config.yaml
parallel_block: false
init: "orth"
init_std_o: 0.0458
lr: 0.00482
seq_len: 2048
dataset: "wikipedia_en"
Each number is 500 + 25 x the weight over its row's rms, rounded and kept within 0 to 999. Layers, rows and columns count from 0. Numbers have three digits each. The size before them is the row's rms in percent of the matrix's.

# k: layer 5 attention key, 256x256, rms 0.0368, rows 154-191, columns 128-191
# q: layer 5 attention query, 256x256, rms 0.037, rows 155-191, columns 128-191
# v: layer 5 attention value, 256x256, rms 0.0369, rows 128-190, columns 128-191
# o: layer 5 attention output (transposed), 256x256, rms 0.0458, rows 128-189, columns 128-191
k154 100:521517480510444512500526488522525475547536491475512509503514534471504500500485541487555525486480497497536451481494504512514500492494479517482501506566544496493491490487492491557502491483505518
q155 103:506470469518464541474523476532509486511505514441517532478483510476467504489505441483497500482473465458496515467517491528494504495534514515480458545494485485495498515517547486505488530521441434
k155 100:486487516444499466528485492465473532493529484484485495476508476523491450452518484474488498491524504472503505503434526492477481519477469476469529456470502498498508519513498529511495510533500470
q156 097:481465532529451547572502499504530462508480504483472502536512452510540491482492523483538507514494521525501481529493486476521510469487485503487493507507521445493557494508514514511491537479498508
k156 095:491495478470505577496497519501509511487530565483531544486501523483500540496490473433502501499546494501523446501506537514504503439504501469518499521472513519491512482472529436510524539506536509
q157 092:510506502460474490480482504477472440516513494547498512490492474450491483493489493511491552488529502514522517553467493497504497468508481486475520548522476480523488473540446545484482493479483516
k157 088:542526488476507552505495484547538490537486529485501496500474486516492543500459508521520532505517546482528443534511479506519473491510518547510473498500499525518495499482516455495538451505459555
q158 101:487479458506534492476521464526484561495496497515520452492512449499523486500507508508498543553521497466537512480481526543519466519498488515505484476480485508494490475517523490531510472477526505
k158 100:491513512474472501496477520523451500532466495501487528510518521492470499528477523550544452512494464521473502500482488517515509495527502519519539475477512457528537526543495502488496520501492520
q159 100:536499515528506445485508506508473522492493468524514490479532511482471510546475502549558520477492479504499518465504524510475535479518527482515567491475485522527489478474454477493532469528503475
k159 099:496494475507524478483518472507504526463500507504519548576478478480503496490484487532486458488518526507511507471530518469492523495505516558494519474508457489508498496558504535482468495482459456
q160 094:480513445448493480542516489533544523499494495520480551467494520518475513522549495518490490455520499495530495527519497486527516482483465498512490533502468516482526476531506503527519513510484488
k160 100:524536460500531496479439483507531495496465482483499500486479537481501484480498452471507498544497523525479532474479547485511516502499502502497514483512482468528506463473517493501471476484488511
q161 082:516495489525518488459523511497483493467537511499502469573486548513487504461489522473492534518475459495494513495484547504505465499499517515486470534512494496470459515544519516480510497482524486
k161 092:489480532516498493498534483416490485508516500498492494491487498492464545503475536491470490517485552501491482515500496477519519527508526498547515490513544509499484508512509465514478497551525536
q162 088:523478490465492484514520521533490503510438494526490550497526503472486486483517514518519501505524509542472495545486495467552493471518509477506501537475444514501527501504540505479522515494485468
k162 087:484513482542473530462475541554521461509513516473460512494475546498506488471532525488527551528507494461533459493466469510490502518526488528501538475479490513468545495496454535536551499491528510
q163 076:477520512495491490550508467522477494501462497532486495522512493483509490486459508545523485483521506496432485478461477504460500501464469489547504529514483500460497523504501468436528496454457474
k163 084:494482465482529480473492506494489495468502544470487513510476492485486441474533471497534497517534495510514502530493499469515486516510488506528500508482446532476497510470496514478508510530468471
q164 103:506427524538510532437528521458489477487551484466471486527471485518503546494472505502452509491462511526512499493518477516467496533505512497493467466508528475443499500479452461522470521504468505
k164 091:506532534501471488520535522480503503516459448499520506506512496496447541508503505510482483528492509515499460460496525518485526483497502502527523501534517503543497487524518474519470515511522501
q165 109:549498492492479519499499476472487482493499516545532477493516525470515519517456468477540529507482533499461477493498544488505498541470474490551514479501477467521485471513490503463501506478511525
k165 088:458452490511509460488494525486501526475500520468504479513518472492498510471482493513471478526531486528461478541502493545484506507528488478499520512494490467459510553476511483509518503466528484
q166 081:493520483489510496529535457478502504498462500471495521510522529498518485499499520538541491499491560472494514523479478508533495491473483495515474494497467501548515510503508465496484483457497551
k166 078:510530509520512491495520489550468518451508593511481495532513486486530493484511445513462458464487519468481514524474484509519458488496500497516489502466443473482469474439472530453512524490489477
q167 114:512570476477501519546510472506466514517522477534547515465510469486491491506491505514506516497539539506485465469476522473543480454464507483485537507505495517568528486543507498506466455528531495
k167 108:471488472508486513511470497533518445542482488483490475563479464468484485506491461469519534527504516532443498482508500484506524490494497515463539508500487504526520481488483484494512544484495523
q168 099:480536483459522469508532529517468480503483506496487507490485431491509501482536506525563493461495485524476514481448480490541469461507479459498499549484441492529503509530523503482510492493483470
k168 101:504487504482531472501507470520468533498519560537459532538532498512515448448537532491530515524492477480468502514452542484498506494528496511556536477479498524490522472468457526472496490515477493
q169 095:523518512522484540499534516521500512476510455466554515460562533510475476501480521452491507491488510520529506483537487495526501470481527485463536503512544538525508494497470465541481520518501523
k169 090:479494487471476504514491485519527471546481428480539445502491499512492516497477485452494545513485507460508479468500502493470488519505531475499490474543551505562502498517493502513479556491530502
q170 097:502523489504537491526522549510498495508484498507472511523471460518499498509507520521520515474516470532503513494528506515523498487533506468488521527468487503495460480488497525493496536499456486
k170 100:510518512506505506485531494501483528459497537519497512560507519489501430469527541521491477497496525490492472466483511471490514497495529476496514464473460473493471480475466569458508466516475482
q171 085:551519493488460532517480461505532508510488446491499507482523541500545473504503506474520521535513532494488496533487488487508478519535477498497484472511497465501550439509495505502465442526512544
k171 090:470476492530484487491485502470492514531489450476552451515485486564474515520473481502465533541500497508531485494511502519483512514484509554473540485535507511509499499518513480509493489497516555
q172 080:458514527470529527506518545471465465515475528467446488523473455491493481527499433428494536423474491514491473482505523516494518483516483494497492543470494488486514495493487481494460516478480504
k172 096:521543486540546492479510520512527504497512539512465534523527498475528469504495502530489460469497530529474495493471499517501504504507479483518509529485481504493501509488494520499558501521513496
q173 092:520502482450499514510515430469516516506495495517547529476519549500510486505454533481470513544521512454498488530518503507496500501454514562516471472529502493484524494507506488495468490503506520
k173 099:504504484511530537541486500487499439531502432499543475461468506537528549557500464456518496513468502479521518491548489482494495519469499514482482502544524477538511505517494495533451535514513546
q174 099:489472513500533504483468483497509522480538508447494487496547533544510481490537538489493474527528482493501499530533499504482477545473467492535489467491487484471482504469500550539469469520530511
k174 093:511508535493496448533531480496494495470500489582515476491535531476557460504518502513450466495503491547519510541503535478459543502483507501489494445538463517478490509475490536463523495484489512
q175 087:476528454467490470454508570483483507509507501497500499536462459472504478497530488502492506487490492496513499485479501511465522521513511469492521537478478516525469478531540496486527506502504451
k175 104:473479529520552476514499517529484535500479555523449510533482477491480514470490479522528480518505515540481510505473488480516509505539492501526545495446510467481488541429510502443511482505459473
q176 088:496499527487508530467479498459486514551491503499408461533474466501534465491517477525499495509523522505529530491500564564475511503509501492512530496482501499516455484511487479481502528501502482
k176 105:505497511504515488495533539503495512470501550499469516509532515474474455481531509524528478466548486508513479492436510464500509492488517474493501529459464489479467555504510505486525471469492472
q177 100:496493502542470479523464503504466511493539459491515493451502482501546483511517526558506464482495479492503509511489499515458514495524488495507498499526488466490451479500486547510498491502507479
k177 127:544496526469517499520529494523484528457493551542492489508511528480492472492521510489485502496534511533499466511475492455466518466499500498463490494474453532484474485487511510477507495484476463
q178 096:498531484510500515539462469472516528468540498495548467520504512515523525494473507483470527523526510483523473512501543515483526488457526528512506466536530528476457459471485462531489484552497508
k178 081:536485498518503545513514508481492439529480459484556478515475510508482523533494451490533513530489491478528479467531517500466469516470518519485489522548512482510498490556509496522480462496482543
q179 094:477533511478491497478499458501522494513528525503513502471495513441507549503476522528471493512500490467496525519499480465525542530506517538514527459522506479490535473456519507459508451505511548
k179 101:498477483484504501515508493458471492525504492475480484449489508495590509520474502480504493565498521478499509495504532517520495553494492524495528507523554484477539511513470498569439516512518538
q180 102:475539510510520464494506539518479508499493542485514529521467497458464496446511498497535506476492478571479525472476483497503527499511500473493534532444480474518488514485495508460514543466446479
k180 087:476518518508457463498501519512479546480468561504454540519541499456495474534490551537485491443502540501477483525489509543522510511507537504520528505470499549477502528477486513507494475494491483
q181 105:500490519481519515548480492492492509521495497478458510503509494537497497542466448524474461497478455519462480489468481520512478498491466478513499518489527439490554472528497514494495516470466498
k181 096:485538470493520520524490508475503535489485536472503532525550494450504485492483494484481481478518500524513501530487521506475492475497495507511531496455471492487554576514482485504534541495537516
q182 111:493507517514501523511473452505510520482517509450515468523511534542498499496518484511493516502508466489500450474524534545500494516483452471488475466536567511514500486494497482481487513518489539
k182 109:502473514496500503519502492471492466497525458475557472494512532538515497514459492497486526517514506467513491490526504519464506471465498507472469467600557483514507478536493486526480492525530522
q183 089:527525486497484464465538487488522520493501502512501515498541512452532499499461561532476468542522531478521528517485496485556508500465518523529501489514469494482458544501475486506536492496514495
k183 135:507471506472527561483510491532504463496501447507560550519500492547502523514463454486504518521524503457510453502528496497497463515492484545504468507548539507499492450505503479537449526530509537
q184 091:531527529535528457549501502475489494535480518501523490475548535519503499493486501569470513504518522506496510506534482521534479512513481489531506526467500512527475479492506525506473489511480483
k184 088:515483534553449467532515497512517467498527456489501452488489471494536481545498526540463504528482515484489503473515503512477489506486535532481480450542513499484452533511482525493486482496543537
q185 106:508502514515525519483511485492523499537477540512472489519524516477481509495507467475482537523510479465492459498519447528510503564476485518489476507505501469515540512491551500520490490491484495
k185 107:480502521492499481546469531437481481512511531514523469416493505512512533516487493462530464582528526536551469516475552501507517480480454497536499481512531445539531508478474507506432501567554520
q186 097:521520479479482504521483502511533504539510470525514500430506486525458531515489495480496528526481485483502500509509501493503479493497489483489495456518508447503514491520517485472526494468551489
k186 094:467514468521509492535462474503507481496474486473519457485474499502496514488496501507477460503452528485460541511528508542512522494516512527492490503512496498527525494480465476520456515540489525
q187 094:496516480463481496499524529542525487510466483494523523514472498508458510507505486520498479489461465534526479494516448496495564476493538480480501496507514509507509500465523502520519532526500497
k187 091:480483503512482491498515492496555501505515477478488503504526475502483492486487496511480520478494515439495499444555529528470475497500497537500498514501546553490461473488515494485494512502462558
q188 101:512483537501492486461509502487521475492471502518507521475522506463461513516476514468455495507492482527503519497524513492466480493571515499487496548515481511500496499518540490474487547507447474
k188 099:509455471532503512503498482483513530521491470476487500494494504514538452509477508503500522478477529504437497495481529491484520488480480455460508500489533527523468534491507538466474516508500480
q189 102:517526494456511500461517461500524575475473500520493508518532546496484502465507490514506462503542512449457485502476488476533544513494543523518498479511472513510512525480551505504530467497508482
k189 097:502521457537505487495496558505493483530523506469507519485496486485560503510520530483509522523486476490546456521505519502483504497508491551533523529481518440530491513507509472517483485501510478
q190 096:512490537482497493470502506481483473476481485511489487519482509458525527545486501485474491507555551477528492465495489522493484498527484527466511476514483479490467505531479546458456506519467525
k190 096:502527495533497500504495493530482526516529539490496572490506501523546478503508519484533507518486507502491493489488513500476490485508486487522484518458540475498478531437520504488547510487498509
q191 100:539508462525509478457504498436458537472545495460473452490492518483474459483524501502439485500526520511517492517481511513511523499473522496469560522488485497487492523528464514516476508522491474
k191 099:540493478487502514519515537525498500510497514490474543502534500506471518471492527503539498440492499513500446497480463483486478490461493502519463501516535514491453540488477470512490503494528514
v128 093:499515488520506494471524529494439474477507507471516458496522506505511476495495493520467497485556500507524451495487558499508518495489507486487505471491532507481505485498506496472504470500441521
o128 096:536510522514453468470500454530488513490526465523482498477521515512514486481494497510495539545506490504489526513471500501528484491462464503510480489489503512550501516504483517514509494504515542
v129 090:498497529487556492477507487440555491478486500528509508492467454495505530501494462514471543528501502474458498461502497524489498474492547522536518440510498546469507467495486490464487528520506496
o129 091:503473484504478469465484478473512527460501430505519493502479496511538477544516489544516504455507511466447515492455495485526519472488473499516519477488467519475473524522505508491540483503524481
v130 091:484484495497540531488456501457526467477481523475513533524502500508516475528521450489499512534472517497485499481508498549509516457470542507511465496486504521487549516483501466469469512503480487
o130 094:492475485530499490475470499466510537457469519481486524483497500475466470502538458527475524512546544485489508452481516510469493482489481502540564468431459518486495512450485468520500479456521461
v131 099:517458492510516530484487490516533521471434499538495501534493513500494505545495498524530536530455474512489510474545504524519523493484545512531515502505511485501500550492509473463507565481470506
o131 099:515483461484487542521464532503483541451484490502458473514501478516504499489538489471515510530506463470489487462509475524513490494484495508488515572441476500485525514491466529504488485476491473
v132 085:501523552487503456489488532473506500514508504510474529448459524545505538536488506472505510493521464518511543516522464503505495492498474518471546508508485498534550478492500519536481490509569460
o132 087:508503496544503508484489525492489471484478502496562515487485494510486531524449519506508493461508513532507492493471532474513514486506503507479542500509532519464517492483519467489494489471469479
v133 085:498491494465466509490518493502483495529548502434496548468469514518454533491468521491467483502502518510522524508498462506508500540509495486504514531485551527501521532494498448550508500526520492
o133 092:511554478474457503479506483499491496499506508488522496486511513496500506504469513530495509503552499503526540541475532501489497475523523513528497478489506529468486514493513502476512504492503488
v134 084:499475468515503488518516476516480522489488517477485521469516443482470526477507514502449531519530486492458477497463499550482508458456480452508537513512532529496516472517499490496531523480503506
o134 086:457473476504468500507507513507556492466526508552483520507499485512508511463497496514508488463516473494473473518483490534526482489493521483507495517501508496439508542491546519504520451497511497
v135 092:503552456432502493480481504481545510534537537505510532536482512502536486467512471472485487498490579509561484511500503509473498514511484516479523513492462530520494446479488502474456515520505500
o135 092:499492496451529459500503502473471506507486506467494492501478501487509472495529483534496527495499505546473530523557503480472512499501499474516455530495481569546470520480520523517467528506509504
v136 094:486499517508458504511509511531408458529504508507507483520466539498508486514484495489481483484472520499508520532502452519486487517518461515442494494517528507485516532511515457492492494488495502
o136 094:528465485467512530504469491509498519499485505428516476525511497498498513513492454476476497490521500503502504494537517506483523475483496519513465518477567506529477506505481468497432506512504467
v137 087:505499518510488522475428503523459472498493510481485539495500518505450501490507479494490523541460487503498493495511445497562511496504504474487457528519489501488503518510484455539484511468455479
o137 092:527496492517478518510479481496479564499448502467456513474532515481452481484525491534489511542532533474542519478498502493479517452465503504489523465492466474455461503527479472532488488502511521
v138 091:492485479490507507456454548479523484505481505496504460520462519504451510438486474510488504552526493509492528483505483508473534497508534507505506491520510554493515500488503480510510535535500478
o138 093:499510480497456479483476472442481516478515491481484501475523504505507489527495501520479513513586509454502516527466515508488500497477506529532488419486453528477475498514475520485502435478526539
v139 085:505525480482519506504446530484490504513500490526520481476509522508450552473498471488455500532539500511520498494459474479503533458465509496478514446473484496507507488503515513515453503499528511
o139 090:511483538535480516473485478509468507498476484489513479464484498517526509534487502545500502450532485527509497511487536476492495504488482518507504465489486457481465506473519518478518547487474527
v140 077:468502526526503495479498484484571494497488504509524499556494476462465506487463528512486535523531488511447479462494491502474500447496542498486495491496494546482528488497528504515505520505499453
o140 080:490496492526479458482488431484501538507523500466462503494531529485492497546531493539515511484490488459475465529472532479525510506485495515512519487505439526501502509503468491458502445501500496
v141 084:517514467467501503471481524425567528534492493533504506531442558502519515479521458522533494543506483457488534507525491483490514516530505503505514464509507505488523523534531488489466487540512484
o141 087:529497459464482492492492516464493493481542495521480474470507498506493500539493542488520524520550507457491549508508491496470471495508508488483518480504482519472496514498467483522513493465539539
v142 093:479472472501463526510510520559488512491559498446485534508488529496492468432542468472506476476457515497522452502461494540467519527500513501489486500507508524485499511484526470538527512484491520
o142 096:469529502483491523511490489495475490535524530504515492486517474500476479462515486536450504556572518532508535483509500531497497505487493524540492473506510481471468496503454500485523485506502513
v143 089:515522474482483491538497488483525501534440480501512499510466477465523512532493498519540490472456480495484547501509483513527520559510521470501468515499507465508487463542466494486491520485499510
o143 090:515504495456524500515523539499523468474513489509445502475500497524488489482493495468513496476446504461515451446526482509505516494549536492465442548510531466524494485491535528483511501535493515
v144 091:479493551498475501489494514534474507480462507537497515492487502507477508535498471487463487451493465517514520491467444500508534532483476488467529495468495485508500485494528512456521510450495536
o144 091:526496505500494517486479532525509468492504498480451507516454477525488498495482500517476522486499474517470472464538519538520460567506479519498507508506559435515477503526469527500503556528478496
v145 084:519494493476517482480495504566510528505501494541505514512541470515508492495477553498532513512485495499520510560547483500497480493504491579497459508505484461496482536469489533513486487468582478
o145 086:506521484439555498516514516504488514518473483505499466499521463506519457478515510466509502516487495491516490494488490476484485523477500510456508475522479486478513470453519490516519515520489508
v146 087:487490515454502484500511479459492478503560511463504528504514511505518523446498459491479472567498538455497460522491511505488502501508495509495499456513501477481482502491509509499486488535449489
o146 091:465508518515464484481493490481478506518529483497520479500534506472533464506495481522499510505538526517509558529447505511472506463527473507515503472508495446451452480522472494540523493508508479
v147 094:467518518479511517471555521495455473502474482526510500518510484483491484491511452505459517507543495518498526507495525479468464508456527554536526448494494525486485540511502460503512502489516528
o147 092:529489511520490471531500489483494482507526489504517527482504420510504522525497520472508513521508479515495517483514530489511481523470502479487504453454465580543540517514504467445461513520470511
v148 093:493493532517517491494439496459506500520485489549488481487499514527500538520503498504491500544493474488468508471530508508491521529536478506523514464516506474500507472480502517501452515514478509
o148 094:495482479521484502473509511476449461507482498463516459502502492501541493530507507493515444453492528487481464533467521502486504447531458469491548487487505467491522499530486474526541514465494503
v149 086:499483566513481521486503506493534504501473488504487482518495512496517517528477538512487495485510465505492432469524478529451473481518486487490471513503497501493479492497497479505486498486514499
o149 087:476501538500505546529500479502516481503493496543547507491520511486494476501511538481468488471512506484525516541527519479457493495519442461496529508505512516472530500477539478492489473475517499
v150 095:476476537432474488508512483477451494525538506496519540513440479482512536477482478476468488527521507492516477531495494504470489565499490509517517468511492468526501507501522493502481519512497474
o150 097:462503528460466503519499516464487495486524481484541494512489487493490444518497518514499507476518535500488570489544539509435508475537483465480506523454493498515496558511499492501486538499519482
v151 088:502507535507531505468538514517527489491521468486500509526500524480543456512498472484478504495508486473500435483503537533507494520516500509543488467487526454509488484503531470487535471514487509
o151 087:459502482491490476461550543479487502460545502500497494466486479496492450482528480461499513550528511475494522487475500517479510467533469488499445463465506513561461473483495491493528497555530488
v152 082:526508501530501527504510498518503491496524474506483518483489478485500465472521565492469518491511489483519466469490529475485522496533500500549500551494505520495469510490452467536518533526513519
o152 086:465524490513487564496534454496510491478462484504548501511527515504537460427538508494513515525510521467543498518480529450492502486499500504498495507464446532476494508547512477510483475478512528
v153 090:528475482502515493497483528472509506502494491494496531508473502504502531515482480523482507538501456508477506515505457542483522519484514520492471536494515513464499527487519466520537496488530487
o153 094:514508492517437493489470488489498488493554497519474511450520486497478505464492477503493494542553532491546479479451532503495492493504467524492537482467481510466533462464461511487530483530513498
v154 088:520536518518531484488514534509461515469439483547488507468510484542480480529548511501470481490501506494551495516523498521507490449502495512483491472491490483508477450443480522500501503492505509
o154 089:494510522538535538538533558526479479502460465529562503518437485523519524477495521499514486504432501558525476510508481472501511511525501517494520470535502505492492469504494481480493520479454511
v155 089:514466520508521501507544523454461508512457490489496477505515517532508455520522453521515501498507489486483448546524536529479500485478501506503524479511508492494512517479514484494493529462475496
o155 090:503464481490468524489479544518476482486520499495466461508509454480494510445518454467495507519561513502487545494470502506503484466512478489481499512465510502486553515503420463530510500484496502
v156 095:517487499537492464506534517502450503500526507418504527517473458491483510502470500470472528485490519491560526519502490534528491514519502475499505551497504523480512513498491499484523509500488479
o156 093:475519494486481474487463460517529517476491495498447549513503529466480504433508519491537506504496505516503496474513482546501524476492530444495500537445552528499484459470508528507460509547484484
v157 091:511480533493473505493458485514540471483491502542484506493487519499523528537463470525470538510483496475503504464512454530518543490501520540521485468491492520486519512488533486496499506504502522
o157 093:510489519511490515510514509494500498504492465445443499506504518522533450481572481544476513486524498483500470492453511535543517494528455481504532469465506458497476523524505496501561461501513488
v158 084:493482473524517507459526511526454533509513498505507505514543530499500515469515514483483487461458484514527483519469480509476496509485480526494523490499503469495527515470481511504477500457532573
o158 088:518511450455528504511492522528501482535496510456503537532468481460490485500488534507500515499484502549503562521550511469522421533437506470511497476493528494507468496470494529522475522483509486
v159 091:452503521508465514480500531488456438470501485481515498527490475489463514484481496495472504502509508503496516503467492447517518517500505493498480540473483552494529505504501466509473487512492492
o159 090:525504505530489466525476406505526521503498516438456533486502532479473525511524486529491525483516512469510490517540520514503484493460477503473485470504512544573493517508491475473467481534491507
v160 087:507564471448540477495479518474525509517482509523516574509530478520520513551501471488490482507480512470494494468516507508492487486526497513523491482500494483523525503508524513506481455515549461
o160 088:497524494501517456490518543490474490478507484500521518442461490499470479490491485483524496480529515552486492491462536528440492456514485481461515515486508494506486470478515502512512530512500495
v161 095:511504485491513562489467506527516503465488472507490470515513522512511467466516488505495499503464526487523498498521527494494483476475535505494448493484516522476481543487514469483532521501470509
o161 097:477496506490479513442514485464472555472473474502488497459516495523494497480509473480474548556531495489525456444493508506497491519486505542502489475491447495508507497504475496525516456489520520
v162 090:478516531516530525492540501505550537483461508509509497498518488482507486508503521505482528454479490462463513460515515465515487427509543537537504513489507561502474517487487501517510521495471508
o162 092:504512476518526507487522535503503499470491425550511505514426500547536473511524515561509501523494467498481505483483485515500444499509484504486519512524486532505473521548500527497542533492484494
v163 085:506482548482516486476528510494499496506454506503492528530486526535536478526493466506523502516465538489496511539528441572500508462506498504456464490503516515481517521458510494500535497482498490
o163 085:496498515481499525475470512491531499490450488490553506495481484494464493521504457501462500528518543511535490479512493507488479513534475513514502501495502537488470476478489465496464477515501464
v164 083:525487508490501482501464505478518481453529483503523495482500521479506520497483499504489506536484464482487500505512481549507528494511496512499498506504487480475477505511490523506517463511501512
o164 088:489498518488478492481511479489522487521511500510474511496551510514554464494484520514511452526515515461549461467451479509522475483497498517501513469537508431469452439507482518517545490524510499
v165 092:496464482540520491531542469495516516484497478536521474506501496522516527520495467491470503483523493509495459500517491528490524470449483480511545475477495505495479487548513484455475530500463470
o165 095:480454542516461528488460499504520502476486491492493464489512511530517531483512479503514511465479492507452493468496515547519521473506507490478517584468508495491534536466520504491502516483469507
v166 087:496479524552509466505515518500516474458514516459490508508464442504484534461484504503502505460479500485468486439480495521523510500473508482504515541508505534499513489527497479503527512501481465
o166 084:483480504501486481526495483489561513460477501513489541501505515523449493493494536497493466495514486452488482488503457508514533461473509469463465492503508494495475535501518463485499447536485523
v167 092:502488502495530535498454484526549501496480488517510501525467482476485480480496504518470518514501512498479487471494524480505508487467522537520454487487499508490477466503518544461486543523475523
o167 092:473473507502522511525500463482492511479480519477473508484478527490487482530525453514489535483451522463473483489528539515487532501507450494498471530497460482511514507498468534527491500493482511
v168 089:496489502509454451495507531505490495523490497494487523496445511505484524525490482508524468507511501513475518545507491493522544540519501524476492459511523483488476523459499476517437498536509535
o168 090:553532516462481523518486503519474505546516494469412512457514504523487527511515497507484506505562512481501538535489528532520497513507488494477458476522502486533506514501484475487530522507485540
v169 089:504499494525508503468486512519559525512451492447499525490457503482520482493520478513542525499464463493463478456507489499495496558508486473527498556502510488500486487490483479526506519488540512
o169 090:487488444461518525508538522488540487458502505508456499496483461521499436523474507495481455512565482489494530514481449486482491485524490521502508507494520524452484500531495495499549487507509467
v170 089:483513465480473517495532489505538509491471495516496499508552523491518470497511463505479494502498470506467481479517528537466505487473506494512484472509541495517474487496548486471506490495465464
o170 089:502468505483523523495483542511517479472498523528491479524502453559493459490470487436483502510571455489507548518488476513510511519512497512480478515454517492516508524523521487483498448490532466
v171 092:476482499474472480486523559489452526522495500549497511510469489489513529517510490474462481504492519525542557588486468517482502546555495560531532488506502491526520508463510502496494511509475511
o171 091:531507510486486474510511561479453466521508505493518491501482484485490505501485508513519515503457506523484504459523529521491494516507511499520482504477506519583478489493465504493482555522504491
v172 097:485513525490446515538550472547547521508476490533507532520498489515512482462520511506508430451465540526482489486501500499484529518480483508474524490479526514516438490469506494484536510530481514
o172 101:472507550471475511535480476512485489518523509528481497488494509532446497507509483481458539498516417515494514476524510532477502566534464503499464536524514479510521524475505535461509504492484496
v173 083:479458497517501468506506514450551479504519478486495486513466545493542518452503482511477484506527505490464513513495511537456521553555504515534535480514502521500489473497499488547495493547474514
o173 086:482483478469473477492507483473507469512564495516493531521569496513521482526516520531495469485549517463479540535455499506529474451503494506518526471517474508505509521539444480514531472465517524
v174 082:519501487506455478494491470562541553506494506475514537508492521497501484464503528483564506498455534499489493570519453471500492516498502503508476547531497513469449513453510476512499494471504490
o174 082:508506475438477493539472511501479560487509500531433504518530522522493446511501485497476492552561479482492546521509522558483495523478483516507474503520478502452507487529508516526520508493501494
v175 079:460523545511456502514464485513527509467473493531500542498472518483462497550496473544489511476486545505505500473506499491521521445518522489503501499478486536512514516473503524462524515521457520
o175 082:513520540529509467492471485522469512504485505466415557476498545510474545523526470515497508504445472497483420501517486553543511555491531541519472491541478510529500511512484507468521520519470540
v176 099:494519514531494474509494478506499494452541484490497509486505490506481479500481588515486530522526511518528494532472532474548492504483500503516489510491491531519512496495479506526498454523519522
o176 101:485512524531534481506516469529501530523478516500530564475544587492494521530531497548526520485436538490522502515494502465492518494452491506527494492523466513530525528489511498497465528476496513
v177 094:511492507539502461551510469500515518511502498541496508489478468495458535504483566527515491489520482540476540488483487503525513499482502512495544489483510529522488494477480500502509533508521495
o177 094:495500532525480504509489501497517484541516549536457531504494494569516530531484485481492442459454467490483484499509489477549523554534559491493498495522500512464517516501544506443525483525494505
v178 083:439444525518454484473518514497495517478494511451521522498460523512453532504463517504488519503525505521473534534487447532496524511453512519509512482492516526499568505461495466501498516508538487
o178 087:520508500486472462489485510504525502480495516494480551486493513511452516527488497517465515495555491498501523509483513505531481530457504537513508483482504516510512503436521525437507478483497492
v179 077:519493514541473527514517448519523460526498490502494479495497515499505465515543527513514509531513517496478549523508481487522509480503489480508483516481484496494492491521472486505485513445520549
o179 083:495469474514554580493485529514538500472460516478502483485454498493501442497502424473495496460500534465496510477515546514488485482521440502525482559495493489505470491490509507502480507469495499
v180 082:489514507473522499526450481499523534484500498504485471490568541527478542495517455526482500504526474510506440477525505515504501487444506455495510523493469465485475494533508496518486475470528479
o180 084:498492544513511470474473496489525478489481507532484526490547516490490547471468516505490470483488477506522491507478488486537500491484504490490544481535512459411514517524488477499531455471514522
v181 092:468518526496501540477546504539535486508493494525494530510487498467491478494542491464489487488522496512508531486481477509467497461490481538500514476488496491492471495460512485487520543485509515
o181 092:493514470513521526507512506497527451473517522512489492539451450536523489506503487479511520506568484525468501487499511496503475559515517538524490450489498521517478473500507509473490514523496475
v182 088:507460468508491506512480470473478515460510500505503499459496507511493504470495476539486486516551461482492461505514521510539529505481510447478485485510509487481458492527487511519524492495503451
o182 090:498497511515435514476517499504537526470490484548515512518517507510510518476479535525507459522531502456541546513462497494502501489492518506503504483516479473446546531520523513533517465471515553
v183 088:503473477479474510478543547499505474462506494499510475533515532471520500452508493482500519452525502510547486461491529485466468497479520488516492488489492532498498486521509488507506498503491503
o183 088:511549512501472517513496486481556494489513502483539511506510474498487486479486517488463514530540468502468527526555487455556537560508525506517474490518489538554482559482534478476467463502516529
v184 091:503499505489499510506537480511531516519517490535490535492511569464536469505525509500518468442483458491523472531509467471482490485499460512496491517510484472500513541474500519514483456508527509
o184 091:508506486453528560498505577521522495503495528527496504507479504507490498519525513496473494551507517492503539486518508477485457533533503525497487509560471503520489500486477474548486554506544483
v185 088:469481497507509543515434487447495467537535520497503473491473548514515481469510479520488494528504536481467487512485541506480523491483524491510509466513509515501517473472537525461446526516447504
o185 088:480447520530461505485514499437458534484526506493516482495499511487499494530540496563468515487517538514460506523458532509486506480495488502556539476495469490487502514521445488512523505469540511
v186 087:503546461481549524507502496530472542503471499534504529498572470496466467556510507490529517519502482509513508514522466501464463479466508494515512515468502465526520507537501529499479499472535511
o186 091:525505480520521466502510516503463479478527499539480523485428463511479453451495500453567497491458474530479475447509509521498484501493478477472481534498492510507513443469492495481487547518498481
v187 096:506478426496497506495433497532536485520531516485502479517522530474523493433512474488522499511481497487485537471469471483478484493498509451495493520522485499516510495523509493525497514487511489
o187 094:496511464461532484481503494485530508470508489481444476528540517507509463486523495485474485506537502458507460530475480524506510508466525534526498471522495456483463540533513535500503441488544509
v188 099:549534504508549514496501468530467484525568515484503524512506519517511469485501515493501489504470530480490423533489530528463494557533457515498503492522494514469516504488525527510442489513505522
o188 096:459485523473509455533478464488495519539521472504476490502508537470505436523516446506497526464524526538486497509500526529446483448486425437539473532508467527505457521519498505540505520496515525
v189 092:518524510464495493500482528496452463547516498470515491504494511493482505512475512499534559529524510509484548518516482498487483533517527526516510502488504508505570528528523478536507511488525475
o189 091:546489477509513462488498503499456496483521532466523490472515482466495517529498514486532507504478509494493480509488516496491532481483504503493529486471485543561482494478501496491465492515492467
v190 090:509540502509514521514488473473443520525516510505506519488486489487501490521553482498520475497474499477510472514523510462520493495535470480519495499508473490518516514549506488514464496507515500